Weights of a small GPT-style language model, trained from scratch on English Wikipedia.
Architecture: learned positions, tied embeddings.
Each number is 128 + 24 x the weight over its row's rms, rounded and kept within 0 to 255. Layers, rows and columns count from 0. The size above them is the row's rms in percent of the matrix's.

# layer 5 MLP down (transposed), 768x192, rms 0.165, rows 722-757, columns 96-191
size [116  94 114 104 102 106 109 104  98 101  92 106  96 108 105  98  91 105  87  94  87 102 111  98  90 102  99 112  94  97 104  99 104  91 100  93]
[[105 171 134 127 156 172 141 118 166 120 151  85 133 135 158 160  93  95 140 157 122 158  94 110 103 114 175 136 134 114 120 107 120 112 135 112 135 115 172 167 144 143 115 129 138 142  93 131 130 157  75  96 128 153 149  79 116 100 100  98  87  88 129 110 120 136 173 113 144  90 159 144 102 132 102  98 120 155  98 129 142 152  75 115 133 123 116 112 158 127 124 164 148 119 183 149]
 [102 135 185 120 160 105 140 147 123 115 144 156 108 131 136 168  89 118 109 153 156 127 126 154 156 126 126 121 138 126 119 192 127 141 163 128 159 123  95 134 149 170 149 151 142 155 111 113 128 133 139  91 133 123 123 136 103 153 144 123 104 114 157 142 122 119 162 129 117 104 152  91 171 112 129  83 112 130 141 169 133  93 150 116 134 144 145 162 113 127 122  92 119 145 128 122]
 [139 183 150 115 121 140 168 126  92  90 136 117  94 104 124 110  86  81 132 124 134  93 132 106 116  74 111 145 137 126 119 138 129 119 142 134 153 139 124 121 155 158 130 121 135 108 112 150 148 190 120 165 148 144 137  79 131 171 149 137 147 156 141 119 145 119 143 125 171 129 111 150 151  95 135 130 152 133 138 118 137 128 113 155  68 126 131  70 144 100  92 130 110 118 142 124]
 [142 179 124  92 124 123 121 113 152 101 129 144 124 105  62 180 137  93 183 113 137 146 103 129 173 115 166 142 106 121 134 126 139 156 130 145 146 109 123 125 136  82 174 108 114 121 137 143 144 146 121  73 135 152 110 164 110  98 156  95 144 105 129 123 142 143 101 137 119 116 105 146 129 179 167 103  85  88 107 112 106 115 120 152 153  94 119 145 135 194  78 115 120 166 132 116]
 [118  80 144 124 149  91 140 126 118 138 157 115 103  56 150 125 120 131 117 131 173 113 155 121 127 151 157 133 148 101 144  86 129 102 159 127 135 129 123  81 123 150 148 143 138 119 130 167 132 151 121 125 170 131 164 142 140  98 113 117 193 122 134 117 130 177 144 160 147 110  98 128 139 105 104 140 126 163  94 109 104 126 138  65 137 124 119 120 139 137 144 197 114 112 152 145]
 [100  92 138 117 120 129 126 156 142 133 139 124  82  95 125 119 126 161 142 150 131 112 199  81 105  97 123 147 115 133 140 102 145 100 122 131  63 169 100 138 109 142  73  77 128 150 122 104 107 126 123 146 135 132 107 107 117 151  99 141 112 110 145 134 150  95 129 139 173 147 135 135 130 118 109 144 123  88 149 163 169 125 178 120 124 130 113 149 126 157 159 120  92 121 147 129]
 [150 101 174 113 106 149 104 146 143 105 112 147 107 135  90 118  93 142 107 114 125 140 140 145 139 117 127 183 102 159 155 147 132 118 117 128 113 121 126 175 118 104 112 143 144 128 196 113 148 130 157 113  96 114 103  80 145  69 135 132 142 160 128 121 164 158 153 113 102 150 151 132 118 144  43 147 110 110 143 139 136 101  82 110 103 152 143 144 125 129 130 126 108 150 168  78]
 [142  77 111 161 118 163 129  49 152 155 133 131 126 115 129 142 115 130 146 107  90 158  79 114 121 121 117 154 113 138 136 151 123 129 136 172 131 168 123  64 112 131 133 135 153 132 151 151  83 173 150 145  91 172 143  92 120 160 141 123 158 118 124  81 115  84 130 156 146 158 135 140 146 144  98 145 150 153 167  87 128 128 105 129 134 125 146 120 118 129  96 117 117 147 148 105]
 [107 124 146 169  87 100 166 104 134 117 158 122  96 135 129 110 136 135 109 102 136 170 100 156  77 134 133  95 134 139 125 135 110 113 157 143 113 105 132  79 114 106 158 145 124 136 132 123 134 148 156 118  55 181 138 162 144 131 144 116 149 126 113 121 124 142 131 125 160 117 100 109 139 107 148 151 142 146 133 122 149  91 182 109 136 141 111 133 123 146 139 150 119 149  93 113]
 [153 149 101 124 128 148 133 150 109  91 146 113 129 153 182 148  95 114 135 129 123 135 123 116 128 125 172 149  94 110 153 103 111 121 103 143 104 120 144 152 131 108 122 145 107 122 114 118 118 132 136 100 119 156 175 149 138 110 107  89 113  93 126 160 111 147 171 117 123 156 121 127 145 150 153 153 138 161 133 146 104 179 140 151 130 103 129 142 152  90 150 138 137  83 119 130]
 [110 119  93 146 127 160 149  97 153 102  87 148 145 116 104 159 122 113 136 131 115 117 132 128 119 148 128 125 147 162 133 107 122 158  95 130 114 129 135 115 160 147 137 168 149  95 130 139 122 144 162 173 178 169 107 138 113 130 150 127 112 110 180 158 134 125 136 138 147 150 162 122 164  69 126  95 130 100 143 125  86 135 160 126 128 115 140 132 103  79  53  96 131 159 155 156]
 [138 167 122 152 197  79 137 145 187 120 151 144 157 130 128 147 156 112 146 130 123 154 100  98 145 136 137 111 125 111 168 154 171  76 140 113 144 128 114 130 106 157  85 117 124 124 152 116 122 162 111 143 129 129  73 140 160 137 126 152 103 102 120 126 108  89 129 130 107 103 102 152 145 106 157 113 161 145 163 133 168  94 125 167 149 135 122 149  82  81 107  95 129 150 144 123]
 [113  85 138 131 105 103 157 156 156 110 121 145 158 139 109 129 155 128 143 129 125  96 141 137 145 109 167 146 135 119  89 177 160 114  95 136 117 146 146 169 114 171 144  80 180 110 131 136 127 114 137 152  78 175 110 101 116 137 171 110 158 156 122 126 143 131 125 122 120 122 131 120 124 131 152 129 148 106 115 109 122  99 122 161  75 139 106 152 125 136 153 127 111 126 105 166]
 [151 122 139 117 142 116 103 126 127 128 177 127  80 154 130 117 117 118 136 155  80 109 155 147 127 136 151  87  96 144 119 132  83 158 108 145 136 132 135 120 139 133 106 129 124  83 121 109 147 126 140 127 142 130  88  99  80 159 126 135 148 105 144 126 115 140 143 140 150 139 113 111 122 151 147 156 124 116 136 135 114  99 122 106  82 159 127 124 129 127 155 137 135 132 103 141]
 [117 165 120 166 143 169 161 137 105 132 150 146 151 125 123 107 124 106  93  89 165 148 134  95 136 131 112 107 103 136 136 134 111 120 114 166 128 128  68  98 123  99 136 100 138 101 127  98 112  89 125 135 106 102 167 127 108 102 139  96 130  95  97 130 120  92 111 138 136 127 126 141 146 112 156 124 127 126 118 164 115 153 134  83 124 120 136 146 154 106 111 122 150 164 117  90]
 [114 115 150 124 105  49 148 138 120 131 168 110 148 109 119 110  98 159 147 116 139 129 105 127 118 144  93 102 124 151 117 140 173 155 119 102 116 139 118 109 105 153  99 130 115 133 104 131 116 145 107 108 129 123 121 141 188 140 106 114 127 168  98 115 109 142 144 133 144 149 140 126  87 144  79 146 146 130  91 142 172 148 125 136 179 144 155 139 153 161 129 116 101 142 113 157]
 [144 163 131 129 121  94 155 117 105 125  94 144 187 162 158 137 130 103 118 133 106  87 125 138 125 132  94 102 116 155 116 119  75 108 173 138 146 139 160 111 122  93  97 139 125 104 140 149 150 144 127 164  58 152 166 106 148 144 139 167 110 114 103 148  93 154 107 139 170 154 146  95  97 117 111 154 100 107 144 136 109 138 116 158 127  80  92 126 108 114 155  96 127 120 127 101]
 [127  90 182 140 159 167  86 124 141 128  88 143 147 161 104 104 131 137 117 100 119 109 124 133 110 138 151 145 162 115 158 137 126 108 119 146 169 137  95 121 131 149 130 128 122 150 123 143 128 150 115 147 133 120  80 126 128 123 149 148 167 149 135  96 101 115 138  95 103 131 114 137 141 141 178 104 103 137 138 127 102  86 100 158 108 125 159 109 115 121 119 117 133 119  99 179]
 [148 144 175 104 146 130 108 129 127 148 114 139 136 122 127 165 138 136 115 114 158 121 136 139 126 128 168 121 115  99 122 149 107  97 137 127 110 161 154  89 108  68 134 153 150  45  78 135 134 129 129 147 120 163  79 113 130 165 124 135 156  80 120 155 119  90 137 140 117 150 132 164 191 156 135 171  98 165 125  96 112 112 160 122 106 124 127  97 143 149 125 105 143  78 133  95]
 [147 112 148 125 129 119 138 171  86 116 131 103 141 115  72  95  92 136 118 117 125 115 146 136 113 112 150 156 136 130 146 109 104 158 148 130  87 131 104 116 136 141 142 123 174  94  97 132  98 122 143 114 151 122 109 131 146 179 134 123 114 144 156 124 142 144  93 124 146 129 141 179 129 120 126 149 112 116 138 143 143 146 164 115  80  88 138 136 117 118 118 150  95 171 128  97]
 [131 114 144  91 153 132 168 119 140 137 121 114  98 147  97 122 126 151  97 133 133 102 150 106 160 116 125 150  59 141 122 132  87 145 131  92 125 118 120 120 134 115 161  98 123 129 112 152 135 120 135 143 116 137 110 103  94 134 129 135 128 121  95 136 131  80 100 133  97 168 133 168 128  68 109 143 153 107 124 152 119 130 162 141 109 131 132 119 119 108 164 126  82 112 131 123]
 [134 120 115 128 163 104 175 139 154 109 116 139  97 164 108 159  60 136 126 164 143 108 133 134 155  83 146 166 157 128 127 108 125 102 111 122 117 133 136 129 134 153  97 140 137 147  94  76  92 120 119 122 124 134 131 110 126 135 137 142 145 141 105  85 150 130  96 127 151 183 146  86 148 154 164  65 135 100 138 140  92 123 145 183 179 152 127 146 135 110 136 114 111 155 119 173]
 [149 133 139 119 106 185 112 107  90 171 146 142 139 142 135 106  91 193 117 127 139 115 119 105 127 121 158 105  83 133 121 117 147 120 147 108 149 132 109 126 121 118 109  95 140 127 144 167 138 122 128 100 163 146 132 107 137 107 158 135  92 116 128 110 135 121 141  84 151 133 136  92 174 182 164 105 145 121 117 157  99  95 156 164  93 135 152 134 123 120  97 164 166 153 148 129]
 [119 156 152 160 135 150 104 108 130 155 130 106 161 170 164 124 129 141  93  58 147 162 128 102 101  73 189 110 132 129 150 114 121 147 119 139 109 158 128 148 139 132 143 105 100 130 166  90 141 117 131 139 109 106 152 128 114 163 150 145 143  96 130 148 124 139 138 154 146 101 109 121 153 144  98 134 156  95 125 136 129 112 140 116 113  82 159 177 123 120 125 142 162 165 128 130]
 [155 128 175  84 118 127 122 138 144 138  97 171  83 145 198 111 105  93 111 178 114 139 137 138 119 163 117 106 126 127  77 167  94 111 115 113 125 128 125  95  90 135 119  87  96 139 173 120 134 130  91 117 100 116  68 125 126 171 134 164 112 174 134 100 160 110  98 127 113 150 126 158 132 140 109  91 115 162 139 158 162 150 117 142 150 159 162 154 125 143 118 108 144 117 129 120]
 [139 102 131 107 159 128  93 136 163 177 137 150  99 140 132 116 150 101 120 129 107 160 114 187 119 132 139 116 145  96 119 145  71  85 116 128 125 120 139  74 137 141 145 130 178 105 117 123 122 106 120 146 143 123  78 112 136 113 121 147 185 146 133 128 100 146 121 148 109 142  92 129 122 128 155 128 141  74 159 184 133 155 129 112 121 105 150 150  76 110  83 149 137 127  82 137]
 [165 133 142  76  76 108 116 101 151 141 134 130 134 124  87 139 131  97  79 146 129 158 112 113  91  98 139 162 110 132 118 115 140 116 142 117 116 140 117 181 102 111 181 114 159 100 131 162 123 109 110 118 118 153 163 100 117 148 152 128  90 137 177 133 118 120 121 117 131 103  97 154 100 116 110 131 117 130  82 134  77 137 126 104 126 109 122  79 112 140 158 107 103 123 137 119]
 [126 212 133 100 116  77 146 130 135  73 141 124 118 108 122 148 124 153 149 146 129 111 143 155 136 131 138 158 111 122 102 129 114 142 121 161 102 141 166  91 120 120 134 178 125 116 153 121 107 129 130 131 181  94 149 194 173 125 112 118 126 162 123 133 129 130 133 135 132 135 124 181 114 116  86 156 125 165 125 137 143 154 142 164 154 109 109  99  90 150  83  94 119  75 144 134]
 [128 125 127  83 115 100 144 147 130 155 174  89 150 115 152  97 128  75 124 116 132 127 121 115  99 127 115 156 145 142 129 136 120 140  85 100 111 122 133 120 126 151 118 182 137 107  90 130 138 127 128 195 115 107 144 111 143 116 142 117 125 111 151 126 104 134 147 146 142 126 144 137 124 116 145 137 113 183 121  97 128 147 173 137 154 125 125 113 146 136 124 142 186 145 151 156]
 [133 140 142 158  99 130 122 118 125 111 160 128  96 140 157 106 170 121  87  98 100 148 140 141 122 110 140 167 155 142 141 107 128 124 161 113 153 105 142 148 134 123 131 139 132 140 154 127 138 143 126 114  76 143 114 110 109 105  80 121 141 149 126 156 149 133 216 149 142 119 127 111 144 103 111 114 128 133 102 186  88 119 105 159 133 137 109 182 154 137 121  76 125 123 120 128]
 [113 150 120 140 108  98 138 156 126 122 161  78 120 127 132 128  76 118 103 138 135  71 111 143 139 160 146 145 142 163 133 139 125 135 145 105 113 179 107 123 116 109 118  94 190  96 107  70 112 105  87 131 153 103 150 161 142 159 110 144 128 117 108 129 134 103 177 151 178  97  99 117 118 122 105 119 135 123 183 144 151 131  91 154 137 117 124 118  75 141 153 144  87 158 139 128]
 [102  84 109 142 122 117 158 191 129 142 119 161 121 132 110 121 156 144 130  95 146 105 142 115 138 125 102 146 177 169 180 139 118 146 112 104  96 162 185 122 138 158 121 127 178 114  97 147 116 152 150  91 101 120  91 130 102 105 127 159 158 114 150 155 127 149 133 135 174 122 158 117 144 126  78  80 144 133 161  96  80 150 114  90 137 126 130 142 108  80 140 113 139 159 108 122]
 [106 155 107 148 161 156 102 134 140 117 169 149 137 124 150 143 125 108 111 124 139 150 128  74 188 110 160 131 139 134 134 109 130 116 104 133 113 143 105 170 128 122 114 137 122 101 102  84 123 145 122 104 175 102 144  98 136 109 108 126 134  98 156 142  99 144 148 110 144 149 124 159 143 127 127 102 163 141 151  89 147 126 130 141 139 119 129 144 127 102 109 128 102 130 163 146]
 [151 189 137 122 147 120 125 122 112 122 116 100 146 136 117 120 141 101  85 109 133 197 122 120 151 130 106 106 130 136 117 121 142 120 147 106 114 135 161  76 144 102  89 135 124  97 140 158 165 145 155 116 115 133 131 117 158 158 109  93 119  80 115 170 128 146 139 190 115 127 129 171 126 127 119 143 131 133 110 107 131 131 119 110 140 141 163 113 141  89 131 131  76 171 141  95]
 [129 115 140 128 136 127 142 179 125 114 153 120 147 129 183 123 114 167 128  89 126 142 126 191 106  82 105 198 117 159 140 127 116 141  97 128 112 151 125 154 137 174  83 155 119 141 143 163 134 151 137 133 112 117 132 117  58 146 161 119 163 142 119  98 142 156 144 125 110 141 142  83 126 152 114 144 124 146 138  85 133 130  85 154 157 153 163 111 148 167 127 134 134 124 160 132]
 [124 103 115 102 126 143  95 121  97 143  71 127 103 142 135 100 144  98 110 150 173 107 133 142 132 147 158 166 112 144 146 124 107 113 133 151 124 145 144 154 128 118 144 138 118 162  94  68 129 131  93 123 142 141 147  95 105  89 153 122 147 174 190 140 143 138 116 152  89 114 189 104 136 144  85 101 112 145 107 134 117 168 135 105 139  76 129 123 113 124  89 107 124 138  98 102]]
# layer 5 MLP up, 768x192, rms 0.172, rows 723-758, columns 96-191
size [ 91 108 110  94 112 102 101 105 106  90 101 105 108 105 101  99 114  99 100 102  97 105  97 104 109 103 103  94  99 101  99  98  87  97 107  96]
[[131 118 162 114 111 143  99 121 120 118 134 119  86 102 133 161 136 143 157 129 138 151 135 114 145 122 105 162 168 115 156  97 142 138 146 152  77 112 133 107 126 130 153 114 106 152 116 110 144 131 169 135 118 127 109 192 106 121  93 118 136  94  90  79 153 140  79 159 115 145 148 117 135 153 113 175 115 134 140 112 138 115 141 153  73 120 138 159 132 144 120 115 117 112 167 157]
 [152 169 111 116 121 119 138 102 165 155 134 177 131 108 103  96 119 110 125 155 189 165 138 152 126 159 127 147 103 110 158  99 144  86 166 128 125 137 164 157 158 121 124 152 116 152 137 131  88 151 127 100 136 132 124 124 155 100 119 143 144 151 125 146  79 135 129 151 154 117 159 114 145 127 114 102 121 141 139 150 157 143 162  91 162 117 124 173 136 150 100 120 128 112 112 130]
 [128 116 146 143 140 122 157 128 108 136 118 108 117 150 157 136 117 173  87 161 140 117 150 121  89 157 114 110 158 143 134 170 136  85 122 163 123 156 124 103 120 153 104 188 118 145  89 111 107 181 121 175 111 101 146 130 159 156 133 142  98 105 117 105  92 104 118 137 130 139 111  77 110  75 111 145 117 134 155 111 136 110 113 124 115 167 106 127 116 111 154 133 112  37 161 134]
 [154 133 143 142 162 117 163 129 135 118 145 163 153 195 115 127 154 134 121 182 127  94  85 154 140 122 119 162 127 123 119 157  77 133 137 126 111 138 120 152 104 130 111 163  86 118 140 100 130 141 106 142 102 138 120 133 121  89  82 112 114 118 125 123 157 143 107 146 138 139 173 146 145 155 132 109 121 112 117 115 118 113 118  82 111 115 179 102 121 133 166 138 116 118 135 116]
 [166 189  95 139 113  94 131 101 102 146 155 137 171 110 131 141 136 113 111 155 153 128  99 140 183 124 122 120 111 160 100 155 133 113 160 145 132 119  99 171 138 169 125 129 113 142 152  99 125 134 119 134 114  88 123 154 164 136 157 117 114  85 121 105  97 121 133 152 136 105 143 120  72 149 139 112 106 106 134 120  78 170 113 165 161 135 123 108 131 126 115 125  83 107 122 151]
 [123 105 104 177 119  99 140  88  92 124 118 134 142 147 148 140 147 161 142 155 102 135 137 145 120 134  96 111 148 127  84 148 126 117 141 166 132 147 154 166 106 144 120 152 162 126 103 110 155 122 136 118 166 112 140 158 131 132 143 169 150  88  94 148 119 130 153 119 162 127 190 106 142 112 204 137 150 122 115 129 169  88 109 138  83 104 133 153 105 149 135 115 125 138 119 106]
 [117 199 141 123 133 147 121 136 139 121 157 137 167  84 156 120 119  99 123 113 154  98 116 127 143 142 162 105  72 105  96 103 164 120 145 116 140 128 110 118  85 103 102  99 125 125 161 125 132 134 132 136 123 159 118 135 123  98 115 113  76 145  85 133 127 139 120  97 119 142 114 133 147 154 130 118 106  67 116 118 127 136 104 135 159 135 115 153 145 141 108 134 128  51 131 116]
 [130 115 142 136 132 169 134 142 205 113 146 136 150 102 125 132 127 136 114 164 126  95 139 108 129 144 134 130 127  50  92 144 141 122 140 168 112 116 176 148 162 167 110 127 116 132 151 107 132 106 112 169 129 102 147 113 152 140  77 110 107 143 122 136 138 105 149 123 125 126  96 110 169 110 117 100 134 130 145 143 115 121 125 124 168 122 176 151  89 145 151 109 140 168 153 126]
 [116 156 158 119 115 127 146 103 156  76 151 156  90 148 161 149  88 120 118 151 112 123 114 114 160 135 120 107 102 132 127 160 134 118 125 119 139 105 126 159 140 140 144 130 138 106 156  94 122 117 127 115 134 149 113 132 124 156 111 154  73 116 111 130 169 131 152 101  74  87  69 140 130 148 146 132 154 101 105 156 132 142 117 112  90 127 145 152 155 133 101 136  99  81 166 104]
 [124 158 112 147 114  96 121 180 113 131 144 114 132 140 146 135 180 155 118 128 112 100 198 130  98 127  95 116 169 122 145 140 114  96 148 104 118  96  99 177 127 144 128 154 106 117 134 101 140 125 128  83  70 150 116 131 158 123 102 133 178 105 110 107 163 148 110 138 110 137 139  93 136 145 146 146 147 123  71  87 115 125 126 100 155 137 141 140 135 136 145 124 133 131 147 112]
 [113 164 106  98 134 147 141 146 111 119 129 129 129 128 113 144 119 115 145  90 117 126 170 127 151 163 142 170  93 174 144 157 109 172 126 155 124 140 174 126 116 116 108  88 152 185 119 123 121  79 129 152  94 138  85 149 133 101 137 132 164 115 102 136 122  96 100 164 146 120 127  92 104 113  83 133 136 143 116  96 100 152 113  68 144 125 122 200 163 136 183 126 105 127 128 169]
 [122 152 106 120 166 144  77 121 136 147 148 127 139  80 150 148  86  90 150 136 152  94 120 124 121 136 181  89 164 139 124 112 122 125 112 133  90 168 133 112 113 140 101 142 121 156 123 101 142 113 144 110 138 139 128 137  97 149 126 114 112 139 155 152  95 133 121 146 100 134 115 112  66  99 152 112  88 173 120 133 114 189 118 126 151 130 147 106 107 125 141 107 109 126 164 135]
 [135 174 128  97 159 106 182 146 130 121  94 122 116 148  90 124 158 149 107 117 148  43 154 119 152 131 131 135 146 106 144 140  89 120 106  97 139 137 112 128 139  96 162 120 140 135 134 138  95 115 129 148 119  91 132  89 120 143 103 126 124 131 112 140 124 105 112  79 125 106 118 158 139 120 116 112 141 134 135 121 138 105 119 141 130 127 173 184 134 119 118 158  96 109 129 150]
 [160  98 189 140 123  97 108 118 115 175 131 106 126 126 135 133 138 109 112 140 152 125 132 126  98 119 114 104  81 137 121 140 141 163 144 127 160 148 100 115 162 138 124 128 113 117 142 157 117 125 121 138  60  96 141 117 101 148 154 183 147 127 103 108 143 127 117 141 158 104 112 144 152 125 131 112 115  83 121 175 163 123  92 137 168 136 118 102 121  74 139 144 136 110 139 116]
 [115 101 118 151 179 196 160 152 145 168 114 167  92 137 106 154 142 127 117 138  98  86 131 118 132 134 114 154 104 112 157 158 120 146 130 157 117 146  91 132 148 158 147  98 141 145 116 126 101  81 150  92 139 116 161 164  78  72 117 110 154 132 185 102 141 107 123 121 136 123 145 133 130 114  98  91 146 129 172 177 147 190 100 123 107 123  99 141 162 168 156  99 128 157 129 134]
 [144 159 127 182 131  76 136 136 156  98 126 127  96 116  95 116 118 145 138 114 131 149 152 121 135 121 106 164 175 140 115 178 183 109 118 102 145 141 135 167 119 161 148  81 131 138 145 122 104 120 145  96 102 115 108 116 128 100 120 135 117  75 140 123 155 134 125 116 127  86  67 180 175 143 131 121 154 128 155 139 129 105 147 131 151 117 135 141  98 167 109 130 126 116 131 146]
 [155 165 137 172 138 174 138 145 139 120 132 103  88 174 136 117 173 158 156 144 143 128 129 105 130 167 117 101 123 185 124 185 107 117 140 121 121 127 144 130 109 109 146 136 153 141 139 128 121 169 153 124 128 135  72 149 142 140  99 124 154 112 125 163 126 142 162 157  85 134 121 147 145 124 116 122 110 131 146 161 147 105 107 158 151 146 135 154 145 130  98 139 134 123 124 114]
 [ 98 110  88 114 143 121 121  98 129 153 121 139 139 126 133 138 122 109 130 117 125 127  99 117 108 114 122 154 103 172 124 141 142 126 123  85 100 103 153  97 124 172 129 137 150 177 132 120 112 101  82  41 121 115 123 130  92 109  92 166 115 158 118 103 124 128 147 125 130  27 147 115 115 127 111 114  80 111 104 154 132 124 124 113 146 122 118 141  88 179 134 156 138 118 111 149]
 [110 127 110 107 161 141 151 122 130 117 155  99 121 148 120 108 129 147 148 164 108  93  99  97 141 109 146 130  96 164 154 136 183 132 116 113  75 134 107 103  97 115 147 128 172 106  68 142 138 145 132 146 198 125 118 158 133 158 108 168  91 107 108 136 109 106 136 134 119 132  91 148 142 151 111 131 129 107 129 124 170 162 146 159 171 140 133 124 115 112 148 149 120 103  96  93]
 [161 133 112 132 139 127 113 135  61 136  98 124 113 118 122 152 146 103 124 156 114 124 128 116 168 161  72 130 157  97 145 145 138 109 130 158 108 100 119 122 125  97 120 142 152  99 108 134  85  86 126 167 159 102 123  94 125 122 137 126 139 111 106 139 167 179 138 138 151 120 117  85 104 143 163 135  44 181 115 101 126 101 132 124 115 135  97 131 139 138 142 124 139  97 135 117]
 [130 146 153 143 116 120 114 131 115 126 138 157 118 150 153 112 164 144  88 122 141  97 156 108  91 172 125 116  99 102 152 110 105 130 148 134 147 154  98 121 130 100 106 106  86 112 135 120 119 147 138 116 120 109 108 147  78 122 105 138 138 121 105 141 138 119 170 113 128 122 159 116 114  91  99 149 157 125  92 109 133  72 109 132  55 144 136 172  92 114 129 146 124  60 110 119]
 [139 163 166 128  90 122 100 144 130 147  89 139 140 146 154 102 111 149 139 118 124 108 143 121 131 111 176  76 145  99 101  89 153  95 176  90 151 105 106 131 149 163 122 137 167 122 182 143 145 139  87 149 114 124 113 130  99 130 178 105 153  83 111  78 125 143 140  92 190 130 156  92 125 149 109 130 127 149 120 114 137 136 117 158 154 121 144 182 158 119 134 166 149 145 119 135]
 [134 113 116 121 112 140 126 113 124 144 115 166 105  77  51  98 129 102 159 161 158  95  97 118  91 140 112 117 130 120 134 142 135 135 166 129 159 159 119 115 103 101  88 152 141 120 130 147  97 126 132 142 111 123 123 179 120 131 133 127 146 118 121  90 174 115 127 105 170  84 151 154 100 139 147 123 119 170 123 133 119 137 121 132 157 128 157 131 132 117 140 144 115 109  81 112]
 [138 140  86 116 127 135 125 121 112  88 112 148 138 108 105 123 126 187 109  98  94 115  81 103 147 127  91 144 167 186 172 123 144 123 129 105 120 139 139 124 119 137 168 144 149 105 129 158 107 142 139 133 108 105 193  95 115 104 150 174 138 135 116 134 120 139 185 172 131 141 126 130 100 104 112 152 141 126 203 141 129 100  84 155 102 124 122 149 159 138 173 111 151 125  86  98]
 [138 108 122 140 161 167 167 148 165 125 106 123 144  69 149 103  47  97  95 130 151 130 157 111 136 138 146  88 119  77 142 132 128 150 139 131 127 155 150 145 104 129 128 107 159 119 149 144 151 114 162 149  99 163 120 131 131 114 131 132 148 120 103 142 123 131  95 116 127 135  98 198 142 133 113 189 108  94 148 123 154  97 119 101 114  54  63 194 134 111 123 143 103 148 111 133]
 [118 143 123 157 164 153  98 135 183 111 154 110 143 120 142 163 125 156  84 132  92 176 132 125 167 111 106 120 163 146 178 155 107 117 131 140  43 130 188 167 135 110 133 148 148 105 133 127 102 113 157 106 125 114 127 115 110 143 118 132 115 129 111 109 108 167 155 144 103 148 161 100 105  91 142 113 124 173 135 102 103 109 144 128 136  91 147 123 139 122 123 155 158 158 159  97]
 [ 96  89 146 129  97 148  82 155 158  96 127 134 146 122 145  96 135  87 114 122 147 133  96 107 123 110  86 159 118  61 140 150 153 142 116 215 129  90 136 138 114 130  91 153 124 127 119 137 144 138 116 152 163 119 122 180 125 138 174 147 128 158 138 129 137 157 130 132 136 115 110  92 127 146 105 119 106  99 141 132 161 121 136 126 137 138 140  98 166 127 148 159 144 125 100 127]
 [143 132 157 167 115 131 128 112 100 107  92 178  88 110 105 119 119 181 108 108 145 155 134 127 136 127  85 134 117 175 167 159  92 148 111 139  99 156 120 158 113 128 126 144 121 158 114 123 133 127 138  81 104 130 100 151 169 141  87 126 157 151 106 130 155 126 120 144 138 129 142  73 146 123 147 149 173 131 125 173  94 100 107 150  96 115 133 127  81 137 111 160 131 126 123 132]
 [136  93 114 159 100 116  97 122 149 148 124 164 144 104 113 118 107 137 106 129 175 139 131 108 125  91 133 129 159 145 179 137  98 117 128 124 145 109 124 169 105 117 157 142 149  81 136 162 129 167 139 106 121 131 168 134 169 148 125 138  92  94 120 135 147  62 101 126 170 122 143 148 173 117 112 146  90 126  98 111  89 121 113  99 136 121  79 144 113 109 149  96 135 143 166 121]
 [142 133 169 100 126 105 147 102 157 114 121 190 135 131 109  98 126 143 172 100 113 124 135 129 135  84  81 122 163 145 105  81 145 124 105 154 136 107  95 124 137 113  99 141 146 153 170 114 111 155 114  92 126  95 130 136 127 117 145 106 120 126 135 145 170 132 105 104 117  81 112 113 110 169 124 110 109 127 161 108 114  95 128 106 129  76  87 145 127 127 122 164 181  90 172 100]
 [109 114 167 111  64 134 144 105 131  89 145 125  88  98 147 102 125 107 165 150 117 160  60 150  87 118 131 124 119 136 103 131 103 118 117 129 105 171 113 132 129 132 126 156 129 116 127 115 174 127 153 155 152 128 118 125 115 114 135 112 153 127 111 122  98 147 108 145 121 109 202 159  95 168 156 185 175 146  99 143 106 111 133 169 130 138 131 137 127 122 154 120 127 139 115 162]
 [127  96 131 132 128 144 125 170 173 147 136 123 161 101 101 136 129 115 123 112 117 137 151 135 140 159 108 123 151 109 128 108 127 146 162 140 155 109 143  86  89 110 103 139 137 172 138 105  87 129 200 141 134 134 165 135  80 141 128 172 143 125 118  84 153  84 105 127 113 138 105 128 128 112  98 130 138 172 106 131 138 161 135  73 137 152 142 139 131 107 157 148 128 113 135 126]
 [144  86 112  73  93 123 152 117  89  89 132 129 133 105 168 111 117 141 147 118 139 109 106 104  97  93 161 163 120 157 155  99 103 153 121 116 150 122 132 133  92 120 137 122 173 129 157 104 109 109 114 123 150 116  96 120 120 109 113 189 137 143 157 121 113 101 156  75 180 123 180 113 155 141 158 143 132  82 149 132 154 124 155 118 123 155 147 158 164 153 146 128 137 128 159 160]
 [144 106 118 149 148 153  97 165 134 140 156 121 125 121 119 135 119 153 119  98 163 138 131 160 143 115 171 144 107 141 143 121 175  91 145  94 182  64 134 165 102 111 109 151 155 115 109 148 129 151 164 155 166 130 134 157 134 139 135 139 143  89 108  80 114 145 159 121  95 124 121 152 108 107  94 107 113 143 135 134  68 132 109 128 150 151 114 153 103 177 111 136 127 122 127 156]
 [110  94 154 128 120 144 148 112 149 177 125 121 136 134 152 167 150 150 165 125 132 134 145 108 162 132  66 117 108  90 143 134 108  70  82 111 210 112 104 136 127 119 102 138 109 106  77 143 150 137 139 146 131  97 117 153 122 137 160 127 126 123 117 107  92  93 109 155 174 151 117 125  91  91 136  97 120 139  84 121 135 109 139 159 123 123 158 111 149  77 120 112 155 130 154 114]
 [138 128 147 138 149 128 100 170 116 163 133 113 109 167 142 110 169 133 129 108 178 136 121 104 108 143 117 150 149 158 124 123 129 130 123 162 117  78  81 103 143 126  86 124 157 132 183 126 116  73 130 106 131 123 129 143 139 155 157 106 146  69 134 116 118 130 131  74  82 109 180 150 164 138 150 131 132 104 115  84 121  97 133 143 193  93 149 109 135 102 119  74 138 142  90 142]]